python train.py --num_attention_heads=3 --intermediate_size=256 --positions="rope" --init_std_down=0.0197 --beta1=0.9 --weight_decay=0.083
Each number is 128 + 24 x the weight over its row's rms, rounded and kept within 0 to 255. Layers, rows and columns count from 0. Numbers have three digits each. The size before them is the row's rms in percent of the matrix's.

# layer 5 attention query, 96x96, rms 0.0916, rows 71-95, columns 48-95
070:168089135114114131108123122159147160098153120060149103143096143119121121170104090093164142076101109112108151150150155113137116121089152117080170
091:142122134104164114100163150130145108116165109126105139123119104173122142136117122087181161120152129108117136125166105162093112105129138139139194
092:145119130144132159149171135079101131103090154133094118120150097103152133103112136141079126127128155094132091176090154097085141105110111123097104
105:171134153106176124098171166164128116119133111105094141129122128127066156127138128090121143122142151119165149104155121137079131121151150111152176
090:116103132162139105157147107111106149140089123122145136133134111088150084155144141138059121116121143130130076149096160102133123125137099132100106
085:136090099117190113101156118166154125138148106115134151117104158182077138113140146101166119128147145131142153118146125129102166162065167131150136
102:125118130090146134091149158144137125125124116113090163138125154110103143154118137092118147110138141134104140113146126098132135153167141112138178
106:150115142090145111104137157107118097150148143114132139124138148133052127117127140096151145119137151114141135142137121155117125091158155126131197
081:129155099155152131164099096114145127142092165151134124107146105114162133114145115149101090181072133129108106122110141133132118141143073131092071
110:089140104143091120164093113106139153149141120167149118112146103113176112126143127141104089127090102125122102156088136111147132128125098145134096
095:153141114119114147115131143145112154108156065093101110105101195104127111136150128118110127082079128148140158137153112102126161082167104133109135
075:151146145154116161067128161144130121126138073146115178153111144136090157150109129144156128156151103093137134182147137128113122106130147124149138
109:118155166113162115116161152158088132120110167155089158141154137164115168148078107086149147161149135117135139116130108122095106142134149116124158
073:098123155162136142167092153109105096130097166122140112116145163135131138134131058167101129160084132120094128097153105158144087174136095117120140
111:140101106139150117160095071059109142144096149131136102121124107116096143059097138110148133146083137155124082133109164107114111105140120118099092
093:126091170088140146134151160127133155169107149131111097167132164125129125118159115167110090152099142106128157093127079148130123165141167111113115
102:136171135104130139127136109180096178085138113085081132132125115120119163149132147087108146144137132148188139111146128115097139192130123151139106
116:118134134127076145135135105151105170130174106131124088144104121088163084135141138190094180121122159135107134140153131145142131113114128171082113
104:105133105141090108127109100123127143129134112119134174114120126129124117136134151145096124144116119170096144142113153087155178146132098164163132
108:132128150135075082133084133121110138138121100151175124108129120087161121105142101137100135156090156097135140120141161102132112110116099141110100
091:145112120107156139150143154129101128145131132125115132085094115116090140141142147131136116100121123110109160143139104146170144138138121136125162
105:124131110146131118122112085104106117159101124124145125137164138137129112118123142137147115153151150132108106151133146110119114128141114132102106
118:153126171153136114117134159146113132114149144150112092147107161071154106131156134139125128138119119119128140119126109123080074110128122114091140
100:164149111111122106127117117126128156089174074132115158134145124081132132096176180128138148082126141127142121173141139092108199080123116159148138
116:132125134130125119143124109085148158074158082143087104094133093133176107106145167086105153116145118097130139172121132123110116122115130129116097
# layer 5 attention key, 96x96, rms 0.089, rows 71-95, columns 48-95
083:097088174147106082162142132104105145139122128131165137122112128136171146118122141127123122150127150077133122126139139127159169108136100130101101
078:144131163173121110084102109158135160113125147125107135099121102142167126129112139122158137156134109093145199145129169098143116143150101188130140
108:110156095100134106136149134156149128128168136111133107149106188114123077124140122135139113093135144175119153114149122109094116097127193125112138
079:133127159093134114071126133159128146081119141153112121109118090136134127136121134102117145158127110089114154112136166127130113140115160181130138
099:116151060094148136152173124100143112135120154163115089194137167111133131136147126094110121114102155131146126122136094153079144103121156108110109
106:125132142123151113081096145128101095090097138173135122135133130158147110139106090100088138173123121091132147128138153124161130126140127144129133
073:179133138156164095073146131112133110078117143130114167145125112120131156168139133123137161147150104099103154144162166129117132134091162168146171
078:137119163178140106077124122123148121110124124096113158080133121102159144137094096094114126170129085126104151174142156106127102109133114141142142
093:105111083138133150175124093118135109196153121091122091152125148143104112101140135130135095089107145155126121107110092121134133135147133107127089
091:117161090126103129206129119127127123170153139136123097135143151146120108105140115139128096082126153154157089158118095124152149135148104110127091
128:122091150114127152130145083134120154077144117105099138120112112149152124155129155099155133134112139092134190111140209132099131158120131179142099
100:139129164148119117038097158154152127075125115113142176131110151113157145157128138143116154144153112105118153116165158126131112148115163153147146
074:111144177128092138098160157167156141136138115128147152131103155144111136164154142186110133163138115143105140102127094130084087132127163106149107
106:095120081126105140185130107116125139176150142125126107136110119163105113113132136161147092094120165137160103141115104130142138133141100102124106
083:133121139104098194154133130156140096160111119108140115163150165155071115147113134126148124132078137154174128078128103109142127151130097106125095
089:123180098091110151113159141126140118131107113166112141152145130125118102133126130104164135114114145105196130073135115122097101126139156098125126
105:096109167057145119126172123145140129112119109132106126138089119144114167149154117112106133140138143113113119124137091145096117111121157141100112
107:151125165109163155110173121133164153103138116108112129131122133121110133150122158110135140075138132071142131109136130136121117103131146080142175
108:118107170147144098090121136114115120089163147103150157126136174151105132130138111144134144127173090079103118139157125128152170128118151147157140
101:113067133079144151122129153135105123128129165112122134145128127135128137146129150127120106121144148103107112102125098103132139154134136109154141
107:146116171137162165098095113145159120162129109115145133119148160128136117120114070110160171133120100110104110121096187121106132082152115101149127
100:141126132149092148094129118139152093120119081119140061147168153134131114126131127128128121149138133112154168148164095115164142156114110122141098
118:140159111121103158105166128132152150131101092125134145116126128096156142119138173118116113094115145099171121102111152119102071136115152091126106
096:136110135094145142162122117111137155082135133115176134128145113130164132128137142086097127102155111086097109119095179114113153123115165157165135
116:135128178157130143118185181126160134137152127120154119140116125129160163141125116096129123157129166089108147098099120142095094115119178144163139
# layer 5 attention value, 96x96, rms 0.079, rows 64-95, columns 48-95
088:123152160162103104141094118140075174115145126161157090151142120103106106089106141117080142163100134098121132134146131130123163129130146142107080
108:118091142124155112144114126096101124114098133091093133171105119133088220123125139137147133159144102155131112090134132131114149131116166114131114
098:145125095125081113131138109117095102122101131149185142113120130157126130146128141142143126116075089162139123165118136147139109081109121113140160
090:109146114131115073112148099129082135154144128148165128104126115129112158149117198172087126141104122138153112169104185141090122128128088115110138
100:139108121090152132131128122126152154103097125095125142128158157154124116130082141126132174113108077133173109086150098090110097168144145124110151
097:100084111167126144129139112175119141123106112103119116093080142112138090114148136142116082132121113110104107126143168091120067148134133147135083
102:104109142102133176126152131106126118139138168108118154143127135096171154096128106099152084143152105133104123108128093100133076139136107151119138
098:161142119060102157137134128116109113112128113173117125119122123178143129145156113157137108151138107108139171174127118115134087147123127111159103
084:099119140146113131123131101131121134162119140116156146089114081156125153123066104115143131143110173133110132113124148101163170112153124182094135
097:148153130166149139122115144127098107126108127158115117165125137141101117186127130117118113098133118146159143148173119132153116190134130095189104
111:132115112149116169107103151149147130141145164144122158134108152099115074102186130094167106120134097123118079120096125146123122106115131132148161
099:132112120138175100140106139109107123141096158185131137114162127149150154142138063147115130122116115128090129132101114112118106061118149161145161
099:120139110161129109147165123114140165117085132143100115106147137126185109130119093151104148107140140132082126186103159074127121114135147168120130
098:125152099107130086131126122133139169110139093113124168112158115133144093166086135185147102132080137138175121124148151101083113160128126106148149
097:125138170127129114132122127133154115115113098107120135128108117123096140101139154134154163133203115098141142132148136114162153141132119133140135
091:108068090157158157128141139142132133113102144126123106146128127122135125122160104133110129096127143142148103153129155132096191168116142146137148
095:102154118129110065123108120094121145131134152141192119118115161175140102100114121137105168154128118154136106125130122130128199067122122119103106
097:149153102114096121145162110098121142152105136111129126133169092165129141161140142111071108121124171105163110163141110161128144179124116154114134
097:102121106117161120119150146097137099129127119115101125149075116139194137108069137151172099126158146177104139167155154098139125163163137106135131
099:146171124116126137125152106107127112136137123101143131120150105134152103104141133107041126149120140114140126144119124180119064156139098149111105
098:116125135082091141131123124109117091111148127134144105126122129106123140124161147091135107130081079137129137130125108129184121129082128133121106
113:132122122107084183131123107137139122127137134148116114111129094088143127127159095163134144161119139115102103164103152198096175105122081159099096
114:112106133119129102110139160124136139133181114118122169121100146153156113148112157168177097115144139116176085160146159108133147122125120073155146
095:143130143102113102137142135120113148128119086108111088160122102146118117137126142112126103165124169113098171106123142139098143131103158103147098
100:113138136129116146131100103129129108098127130195096118132154126120111104121132107121149152137143110100157130199132100156117138084145165102134135
087:158115130139177144122127098174123135143136125161123111107129150106111144122183112123149114125124147133125138100151125157121145160129171142161170
093:093091122113142119118063118128099123132098142146137134145080151117124123086144139110158115115118071168136081097143103145155153112135137134151121
096:125076112116088145121127138150099107161132097136138098178115106132103177104114093097127125129124135133086119117153109147138144115125142103111126
098:095136119092141167128144136168130135116108165128102102111147143076180145089125085145144148113093115112121114121110113123139161112109088126093123
097:136139112150203042122138141092088131143114121140138128178132120121156121137145172122075114131091127145098106116091137155115143122135116123162125
092:128135117097148117127151105161092159116156149158124107125146124103122059159167176131115095145122108074134126130144128113106146147139091124144138
098:140140123148133110128113109119153113148130116120116168135112127143120152112152123122165126109154169157107120183102141179119163123123148134142143
# layer 5 attention output (transposed), 96x96, rms 0.0835, rows 64-95, columns 48-95
092:131136137113174136158114156093102103127108122145077131159140142114140115115143126165105119124125132080095062123125156123089109155117145117143102
109:122153113147137116104160135130076150144135132099079109132130161088122084122161114150125134096093116159104126121144126128111058106091108104113126
096:148146116139102121100124091123133149174139136133171078112154075134132146125125128148118088142125162142133107154129106084135122144090119085175126
101:169157140108122154116107147121124145145075089137118102101084084140123153168143207127118137139102148128167119159137131119116154122118119113130129
101:156110106147134161101116116125106151117166132107125158115135109117115087088094124092094106112137158153143095132087158105115102102147096148143099
093:140126110175153112126156109111156165130094096118139148120134085163101140127154099131197144159149135111155119150120115143107163135175089112122082
095:137132105146133092035160098148132138120163137123130135141120124105099101151137100124142135136147127156144146132116089132127122135104124156115114
094:121150119101146185187143122107169126115147117131092092136126096137141136138103087116120149126126103131112095106124108145135136140125100143101141
090:130125147127100151055114156133150142141084105134119137113105116121117149157134075120139153186120146148151136100118132118111144138145127140101125
107:108182116116129155166162110093176122151146140115106132128123166103122136068137088099097117103141136126115138154117108124146154133153158097153107
096:103070106153093095089137095121154150128155121140156115141151146136125123113110216143165143123148134097121166168134114133137154119125113145157124
096:099148127144106122152111108106132101159118156134150132128164115111112125189142053172138110164151160149137112123139144095140081138124134121107127
087:128148128165136141196107121139143117155092155125112153139130104137117090148146100133072117128151144093128117124111159137109107166124094113074135
101:174160136164152104159124116107127120109120109112165152095126085113096150157138177066142138099163145162124092166097155105152099106111117102117131
106:109103149147140123110139108158122155101124109125115113095093154127159132160107108125120133109122136126099164149134107150155094116143131170136155
096:142151086149103100176114140148142094106119135121133132134160138124147102132170193110155135099161161108112134126177160141119106120146108088146146
094:116121142153125124117113127121094117157109101122119117107149124167144164110151186131082137126118155112116087090173149134185077156104123125141132
099:144148100112153143169122143135154135127117122111079115142088122091126123146128124100084139103124161122143142105116137081098109142121113100145128
100:138155115148125122080161122144142111119124115086128172106106111138124108128163053095098143112139087173136153150113163134143144122131107143104149
103:133123131117143108120183119136117127133105127121114145097108111135068156140112083134098115147124162106193132165124120106141168160112119114156101
099:126132126139117094122180113122100146157157119123109116133121126124168137119106118156149134141114101172081162089158055137105177136102127145139109
108:135099138128118137159121181132099137104082134129120115130151137160134132163119150148125148162102143096146119106139121141082105160094138072084147
110:160123157132115117094134131137132149107134114107113122124120087123136131086136198091125133117158067135111111169123123113128103112126135115177156
095:121107147119146109174152145114113121135149139096122109143103157099142125111172107117137128139062125119091090096112149118130102112101158164121154
104:118141116137090091158125125111125116103158124191121137127120112141175095172112061130105116134123120092112100128142150116131083121121087132164139
085:110099117098118087137114076126162149126104161186130097153133133138118126128136106138142104164135128103148146163111124117165119087116135107128167
079:116135105152109137050113119109127150147134109135117092107157158157132134137125159139151160144112139140142137144148134153120144120129083153157108
101:127153098100103092082108135144128130127159133179144118082110138156158118069132085127166164154086116148122126124163118133154124094122150155138125
104:157117101116147065125133140122125098113121094144156128120131152133162110099139170151109117177129114111134132106125125161112155194085112124134130
100:112142136121130107137119149081096094178091125108140133110117158127110171164183128158125129121118144147151165187133171071143159100117116130153129
102:124114142138187135169138096061141102106114095148165123131124119135138166153151156109144139166133156096141114159107124116128122121139111128116116
100:129111124141092117094101152187160132119122132112112101114128120123113116116131140138133130108129106143102183151131149097140106098124151107135184
# layer 5 MLP gate, 256x96, rms 0.0883, rows 0-55, columns 48-95
088:126123184111112100133092127117106167134120148113178131070117112139136127110131098111152130140135125118099095150110090123106145142077168096124147
094:128155105142180123140130100146124177117123164136094094116115142120126064105181111129113148091139153128121101132072115172105167107126128132086114
102:131123120133139113159133149114137151113106145170134126128158100139156128124111113143086157134140099119185146141149124153146097138113137147111109
095:122130139140131085168156093137091146088125193127127131109110102122141145124139155102136117098107117118149138157124132167117160116112116170126141
109:130127128106122106168094148149141106120084158117121127140133131064129168135098087126126088110122146146101099141089144128149107115101127135133177
104:151074151143127138141146129116115174152098156126159143087121136119152104124131124159116141111133143162080116086146150145108133121125115157136112
096:150099135101135156139097108128142137141142157098129151113078130129106127132129091118129129119099172088111094136142158094176157117077120130085182
093:154135147114182173125158159108137166096159118091121145110093166109152111147137158136129074146108102111106105124111122122096157109115098113132073
101:117167116138108150146116138101141178157132162145170133145113071127161130152113106167122113145160118162144122109104096101130115129115147146088157
109:168163104132143122146139114111119136091078137105135118118135139113145141129125120126134120153157122140123121169119097104103112127090147151143141
103:132122133112108146134185104117157122135131153115159140137119170138112116097118134165131138118063118108144113121109147181084124109106099135101116
100:126095104137090085137112130133103143099099134131101105140181121105140134106133176134065182124106132134107120130131145119122137143135163122126125
098:097083127127139144162192098086111107114111146148144111082177112108117139152147085100172136120100122128128120132125089133120101143104125158139125
099:099151113171127116138089100119152138125118130164092137141124070124128168103087165136140133127126139155116122131112140073123108132112111142118106
096:124085120138139099122151119094069164159119156172151169112130136152138090126124149170180125112103133110124156166107136154133139130109130112124080
089:130104132150149150120153105165103146150090120172153149139117163132160110109118109165087107152105131152118128154138189125113130196126128129098090
104:127072121093135120170124156132099108170143102139112103173113078138146094101115076102110144115150153120132095112132135126136125174118102120108132
107:155135096128115186123137114126110134103105146144129128111162112117143115141107086137160130179117100125145159141103135095138157121098117138072140
117:139114124149149143158171117097122129174121107116125150127135117144111150075095147140151127116081152111167074128124138157092117170094104129111134
105:120100127130149104162167109131145186122129127124112117134150127124135154123094107122167145139101108105131123129113104103081193104110125130130108
116:146096139162166110152130129102071144130101145129099136163133082088145128128129110142111130106116103130130126110121129096101112138097110089155100
101:088103148083116141165063144088097134131095100171136075127109088132116153102128143124122111133151097141136144128133102180159083137127154113164091
095:151102133105146142132150167139105153140162139166122134095113103141102101153130117120113113086120160131131122120128172130148126161112136091058106
097:117140112122121115136122115084131135176133143115168133115145121144104143138133124149125141118084114154071093155121118126161097167136126111136129
099:152118134103109145139048085111101117106109181140164115101096132133122160101133049132110165132133143091114111100127133136143127111118190112148123
088:151089177150134144142128152128116151120102080099147131090083126136110139110079111172143163143113137141140114169128151146127127125090151131140116
097:146106118087137111130153164098083160200095179132154144112151143104124114128082140115148128115111102155132124127147144085111110144113092102117120
119:135127118141108087185148133141138176144140164148098070132118107166141108099126117118069145121099150133124130134109137142107133127101112161083127
100:181126075111158149144120106116146121100130140111113111138107119107139137136125124120161164079095126187111126112141116148147140090111104149135141
104:133134135091150161142085094138122128147119113133134134149102123155157171165081096140127134126122132155186132132160142144113151153149134128108167
099:137137157113133134124131171125125131128097082126135153111107118134119139130096110163151130079094147096113129113143150093119132152125102105124093
091:117132099136116137127131172101170106122136160156106158126144116131111130164090125129122178090114126132112156140133106105200125123141129151151123
100:118143144117098104159127117122142166110111141143115101090143096144137117123088119126084132100130173160085165131121074132108160139151136062125095
112:113139128107137112155128102138083126124115111100070106120105170123139152147146109131064094125093136125116123151148127106140114118132164119129139
103:144105129167131141143119132120096151136143116119123134132123134151086119141086119096109162122054134134092138132134176119173120155147142125138128
089:132068129117136164154129133133090147134155122132130161115143116103144166104123133134139119136137154090169139185117130140176106170137111130110131
083:129102118150154094131101111110113116127169123179092174126119116139136099111152129074097124124166140144138123159074127155119156148140119143150108
108:199144151142094146144132114110147159098132181164053112075112104155127128132134119116124163145086162122137118128132147117123131123127109163092122
093:088088133123115125125141153155148142141115099086150099113081123130114181132135124123148132097100088080089086106159119113133096137109097133130119
113:116121144094173186143129159145125148088100129099153141141165109146156140140090138077115114080157092124158120135085118141152103159101103121139131
108:133144097169113130167134122113130167128128118162131129091134099117126142102161110147115105134153148139134093160089116104121136105123111126120113
093:118099123154171154144097118159149149124103094076155167098149087130134138118144152122121128130119133075173153113111126163130107126112123098156119
103:147097136124127108155175134089114171108130143106121121138141129154140123154103123112110133100095113088101097172097107100137136103150152124128134
096:162148109090144143171181130124125114112123148099114093108113155103167166168135147125149120106113084108096115158128127111118116130100111114123160
097:135120149078154154144117166135103124123126155107126129172161121138152117149149136105141116085134115172113083155122162125155170142117132125100128
097:124063125130162118149145093131136150106084091100089137109101136139149138132132129121109132079122131137115119135150150140135154098132141127122095
099:135110112096133165141180163086130157163130145142096111159157114162089093174143155159112137134110118113127106153120143132112169143147135134115114
098:126103100120121139140118119083107126135121152131137188122141085136146160144147113133162111122133134142116096166108190098141135126089125167135119
116:126129097112139151152146118129118136100075100110100092101158145105065109077135115141110106131076114127151092127101136118091139110100092097105137
110:153171138153085085159128143131104114089126172129177098091148105157105145147103138134115096130133123114153126132120074161155164102116129156143129
108:151143105140108104158162109088115144151126168161136120109130137087146167121126116095136137131116110139101144121093098095145073124163145150131147
096:181133130130156135124144102087137146139133177174137133117171129113091114134106144146150155162145133134156144126150166103150114145154117119127097
108:138093102127138140124063113125097139149096152108137118163181145169131141094145102141105114142154147167115108105117103117134145129117145124164093
105:129087156114108162130121150115149140167112148141133121105106114115190068118060104143116090115088126123134146122119107129092081130116131077132101
106:137101062110145107141108131144118111138126144129134129102114135161093143132139122134116122094111141160128100162111110185134151127118100120096115
092:074099158158132123106109139155100113134129128104144117134133160110167105124115077145117110109129169131142100173128092098118141093129126099114160
# layer 5 MLP up, 256x96, rms 0.0883, rows 0-55, columns 48-95
086:119098119163144108104099117170162124163141166140096147122097149135142111153115109130132132150094127123100143112176102129135149105157095122153098
104:106180149102162117107163148128130108131180114146063129117113144119144119105132179136147118113127151125145181136148121156148146100129113140145150
092:093137138173165122139154121123118127088151140142137165134129116131083146141135118116161146111131144132139133142088136159150130145099140150124138
112:144124106123099120141117146100113108111113153151134115128147200103108148131118154129108104148084118134142105089167147127092162141124149127127139
099:161141167116176146116170186128076137123084146099114154080167127147102177125099138120145106134125125119141125142089106143146165128120132135136124
103:157161178096168099140098106190129111175120137092123144076093117154135113134139148103154096147152155150170129153137136127148114112129140110126127
094:130149130107132123149097124127136164140144149096111131135127084122135108114113139173132114101129125102116156101128137125115101140092134095130123
087:139159106138153153108142138096135147114115088122104101154151139125097098130118143184062180138160097155116152141124115103110137134109143078117114
100:123099114154115110123119153167102173141150128111130097120107103144110122136131139184140141128148093180125155109144082115112141193166139132119144
099:118146090149136132131129145125097097109107159099154150106141180127185141143172128161121150145171130125085110081107122109131086149130145093136115
097:135101135104102140123133153158102133172124143108125162123086152084138104091118130120130131128131139139170102116150134134118095141116173126113153
092:156137117087080157110108144137112133110068158134129084126135163148124134142127137089081138147116159121149077113180145121148103123123137121123080
102:154108120078140171114166138192137128130155116114101107118126129103124136104102096106104130121165135135162147154122123128188109123163140124121132
107:104122148105151163125142124101154109139148169105099132103163166156139148132108094095153134121127103089107094084127106127189125131110123123126122
090:103159118116108119122126157173133117135144139099107106132110106083135172172152121147137157103172116119133121142109137113125157164145106131183152
107:131133124068118093129121133126092138180072158157144126118134185170137123122130114149125145106142150103126164152111125134114159146123126133147097
108:093137157128134117149142115128134125120106131115090116144147132138172141103125081138187081144114144120129128136140098158134097123100067135130144
102:119129152136150141114147090114097125104166141142090097119107150174138104179103081092093124119094091129116116128137150164143131098130113092113128
118:149146085117117156119135144095125139155136110133140133122149145119128137115124139159135087140081092172076089122173076073132126122091111123100093
107:179133096075153154100128158107128128146119117158130170107164099124135126130102140133125093122177100158114206142112126104117163140127065129133136
106:170157141130194136123156175170133148108178135143147121146119151130126106114136117130105099123137072183142144095098120145120117110134132135099156
101:142098131132103119105116150089157110102154110172116150098170153110118126114107145131131143115158125150153116173126095108106165147122145104115140
105:145115144105140165083134167118155145120159141153168113178122114138121126145128115122147089088138124130142154124135098137173110138141128132095185
110:131106130105128124129104140160077128153131153180146151118096146120147147130140110134124148149145151166134133121164101132164158170099094135092161
100:139187075126100128138087106176197127131126122144150156151118142157142132097142123146131104106136152132146112100156122071137133147140108143105112
095:125099080094130118174134159120107111108172131137092139126122137100126153146120157110123132104144117104142121147088136096107143105130156190095129
098:083140112126148167127162161117100131105114118110145157126153106155100129089150100110111122109154095123131138105113143115139156131100116167127153
121:145138134128117119109156165110100144130095112141127113146120166127117143131116101140122098089122113127114158108140144109136119084117167131153141
094:136136102117138147124086140141146095112108118102128118135135139121147105123117136135121117111065096103145153089121053135151113104161096138167164
109:174126107096152119136107162138150164140131133153172137097117116187138128131129088120136169126148098132139150141161130147156166097148117109147092
096:097163139192102129137145096128080113144138143140137117143156107114153162129148110122141139166132140126105120185121127144101155107140159133116148
091:133106096121184109133171076122150130096138129128154153089140179134137097103113112127144150146162163116142118128120142141120127167130141145099157
103:112116116107149155139124117163147101127163105079060153137127137177120133127138113153129175133147098160152161181128138161110108155122145158119151
101:097132154156129167135079104131111093127119084114130138128155128096098144141144125159131143165111140135113099093081153174125132085110131129176173
107:140117131086131128149114124138138133145124087126133107114112139091143190186144127111127158120144151140116152104137144170111125120140134116121106
097:119087130109118120136106101128128103109107097101138123132135124128100156112131129135115126135100109116162094145153118154115135138111136134126094
092:120095193102154101129106147114131115132101096159161117123105121145121137143090136129141134103129135126135131142131122105113084139124090084093140
097:107106089158144141108098129165118146121067160149126161127141127166152107160086119144148149152107099105166186116135130102137115150115157115159128
096:141125093134135102098141130121077089104138163102107115101122108152126130122187135111162090160120124133121110131156130107120092124133112111166148
099:163096149141129123099152138080097125134117115106144157121128164120148137087089124169139108080167141137141131086132110091104190094152180130104168
141:166147128128157152142110132104104129180107141155120087153134126169124128147140150083101160162088146188151124110123116177106122162131135117104094
106:129112153121126163123166165088107133124111141162115127148144120086117108116110150165126096144151114134131144129114141133143113128126139108091126
104:084154141131147134135127130114105129137081085137145157171126138159126131161066147121114101101073104126110141173131109159137093135126138146116099
099:115125112123092139120109159079124158109133120116120155164128131126115128161126074144091102084156097147123130121104109146159148114128122098172126
097:143146143147079120139119152128108127146148116124179152134069150177148215144122125118123102149139144117127109164137108128129154123122097129088140
099:083147125123104144140058126097104141112125096133126136178143130160163131115111157104131147115109104120106108131157123105119124151133089159118100
107:075093132087152102136121119132122132121146120107116133122152088134078105105112133133128117151111098156105122171084143108118134152063136138139112
086:141146090126123134132151144148131138111118127138110136093169125124197070126153156158082115153130105134081141117099145145113104139095125172150128
103:121112135138066110149125171113138141127112141156124106117126132128114132083121147101131153124130105115122113123088112096092144150122130110182159
104:157168116105148141110170120119152091191114111140152171164172133112160134180114139143147165141147117167171150115109139135152120151097136139109089
103:076116118119128086145086105149158116179108147107156139099161109150134164120128117111125146152123107164108116106099120110145136128115142133116131
092:098102132152124119123111106163163119160116107112118120129087131131132175073134145179173121130112115124142109168160105098157082120135127095117120
105:141113081098142131106112132141114103111125107124125108125158104118159151164150118168123135114124089156140098133137154120102181144175087108103156
097:105145145109103120121121109136133157111138141120148109098108117130099124124113099124116124146125133124173126108136064106147158117118193127158115
099:154110135144104098127155140117122124094138156150092129111159134128111096097137114115154082097149113150132166146085127166088156103110132145137074
087:135136107124158145138139126130164176141109142138147093163173120142145102105127132117144134136101110108139177113099132142091141098092118128175096
# layer 5 MLP down (transposed), 256x96, rms 0.0837, rows 0-55, columns 48-95
083:129167097159169151141125173101123105113100139131123148161139109148149112135180103145092139113129121101146130117134173141186127130176161132126130
105:095143132126111120186125109126132138171139132114134151150110125139140178140121157122151110174129126108135164148140137115163129133086135195166146
095:159140132122084111099150128159110106102081135095119150121109108130147101110109144168130104072124106169103137165083132151118121128143149127096106
111:109125129111140120100129096119137136108177152134138124158156089119114160142119155149135155148149111148129117095113109137092117128126127136165144
098:114119088174148101105077154117116121107085095142124111108109122143188125136083131117126125141106143111091106139094129154142084183100118109111138
106:112130109118113125144123115128115137109114101162151155140133107114113126102119133146135115153103119108214160161139127166132121107168120097128154
096:123082103118141091138099149092174131087164117170105090106129138138102157120086125089128102121103134106121132092151136137106147144151148068106132
091:051080098133131129106137102129130140136100097114126137148095129098162138109143134114126172164121102107153098135062118123132111097104130123143101
101:135165141187115172143140135110154147137090153151129169167153139169130110090143102120110106131154161101114136143144104127105137131134167124132141
105:168111157072142116162156138095126151153130127122135097166115146147129123112110121106130127108112091102092158101114118152120102125129129081122124
103:107138146126113141078116107141145122105119119167180118154144123150137075128136146104086160077094121151133094115127116093141093127134107118149125
095:123132115186142122101152151151156095072091113093156131120146160105119119120130096149137091129080138097186088113122137074135149140108125137111099
101:114130156134119129175135085073135183129114095141105159121141103079153104116139071160126090159172140091109177134145099158147120162116134134106128
101:173117087131124149192122155132109136130103128107109111098124158166153139145148088095116152106098100103119129103114120170130143097117141136127082
093:102125165104147124102156124174122154146133143144158074132134104129144156141162119094136112114107111110108131160118165144142125099151093104127121
104:128124125114077132134071172133109099155135178112123101107147134141146118121154079115101101162094129159122101148137109127131132135110130144175115
112:081162122131108128105160129115163116115148151135167120142152119118130156149120170112126158074139148117144132092108083123149123094110106117143144
103:122146149104134088140073142084112079096114152143143139142150139112091139158133108156121101137117136129118118153105153140128124120127122145128189
107:143156113130131143103159109106116105127114121125153094170157126143175126114133149143160143102100114160099092189112090141120125163135111078125176
106:156152116126159154119171136118156105149117121063133134097167127114137116126128139140099113121110124174134146126118135151124154101151145147171116
109:108150103149127117096131124133130102113147102146102168090099145117106145135135077103177081154132115142090139137075137113149106112139130147124130
097:152059155109099136174185114108158129083104126148083109153131135147162129101102130114153092133167112123094138124159118152111082145123120095127133
102:073142113126138128073139139109097138121115155151173105149097172107147120127133182113142115140116135119150165099138107131094117111109073138118162
107:153125104177130120091098145148134156091160121103198121078138142146152151170083128116141119120139169091143122090159149150143125129136123140157151
096:111130160121170085113152157120124136134141138112117097126164163116165108149164151150118090169053085149151132100115148168129120114176125111130138
098:160120095136110101158101158145113145146094125103156158118117119126166137167137122157128126092114127190134102168162119131086118122123140148181140
103:126113118121148175124164096092100124114163102124140143184157101141098109102163129102130151156116120129111115102123147131123124108096112153139130
105:163129124142172114229115110123099136126094134130114105134155151111143127123122116110116117132140114144130172137119116113128127142082122201158141
098:111161149170111110112098188118117118187139139111141129096136158137131124133108130128102123162159132133135130149155137104105132139146104124144118
106:124095052135130139134139136123180126127167109092126134131104160132133139113104109128133139201166158126149148110151125122123134094113146130148156
091:136138159096098132185125077156161163095106120076135135168117119119121104122171116083084111091177111113106123140112103156144160165142105152130096
088:111169138147097162183110169138117159139098176105124140147106110123130125127117164137156180122166143112096108201128107135122119134106139112145163
103:100144122154130141184163132148122143131073158141114139152148129128166117155098162120109107154131146094090090146151119159157120119101130162115124
100:116100105104140101107095180116124124144095155148144140105121136080156127135114152161141115111184123132093100131147138112137157142093132155130124
105:120166145102119141161098139154144129137110148137143112122133145127114133130148129167096121094118142128142100145125117092146130121134155148094099
099:143073143109136145108119118160102133110077092183102135136091111156140098119146111164125104138144163102112074168143103143113098131119149184114151
094:139090099145144159110126072141144148121182131105132152135104115122141127157155132069142103136153142138121123166120114134116163136122164200149132
103:142137125144117110076112130117135126116133121144106084154107151151113146167134083106149123112145121131121137180139137143133114124131125110120126
090:152136145143161132143130118145147111132140153126105092144155152137161144127109106141093148121129098141133092147100109125128118145109141099108100
100:122110169138122168143146099100095133145136117173127160150169136095119133095158124124142098107121141082129085125116112150149158152134131149098124
113:122145083112141158177135109119114149175130150132114083156164116158129165130135130127130127156136126156140099059134109171103097156133136108081147
101:147119155155115134119117106118084120156135157110172155106128139069145158059144127149100146092131139157169143116132126111133127121113132104134120
109:103160137111115139141121074097142135113150123107123116125125092102115120128124119150086124156146135128151088093177114129127079106153121117164121
101:096110160132131129159137141145132154106162088160085181153127169137101154139147136117136130089144134130140150108134138143110126158112112130148100
098:094139102105144125089129146105139123165102147130134120112135123101129169106155143159143175099122118125130116130089109123125127121113165108127116
102:107089114099134121156123150128107114120108110122096152165108144128148083120117120146167075134142126141145128093147152119100172126118139158161163
101:147144127136108163087107122146138118142142162097108119162164166092087101108156169116125106140124102110111088185130147136118108134144144124138094
092:140086141110162134115119135170133137151123182106151119130126142146109097089139129111143116075148098134149130113139081096100124102142151102129102
102:077114142149074104136098105146129095135180126125156158148123128145136144145105091127129104136141147115128152124147120147130136132173130183118094
102:154147144130135167107129153099131150150132081163169108060151109122153156120100122118115140101116125180145136117127112112154132130117152089108137
104:109138128120123117163166125138096156143127137122124110129146147115158092090138104115111076167115146105156123100095134122132128119177144161178130
097:138129147089121132165140144151126107119169144137148091120115097145081129172098105129099167128090130104130146142110169135142161079145158094150139
108:105149148141121089127108135157082134179106119124120142143095105149106123167113123150157083120145118125136087101125120152139138157102108124138160
098:116131167128157100115149117174120177101112108142104187115152164143133095115143136119155134119150155175123120138126116114161085101121146143125129
102:146130152105156129143177131171153131118116159148124145143112107167097156116106144127103088160110187104154131127167171165088139102151143104149099
088:138079105132121082180153148120133159118132118139185111123151130160128114145127096099114101151118114124141109138117116107151105093100112162104117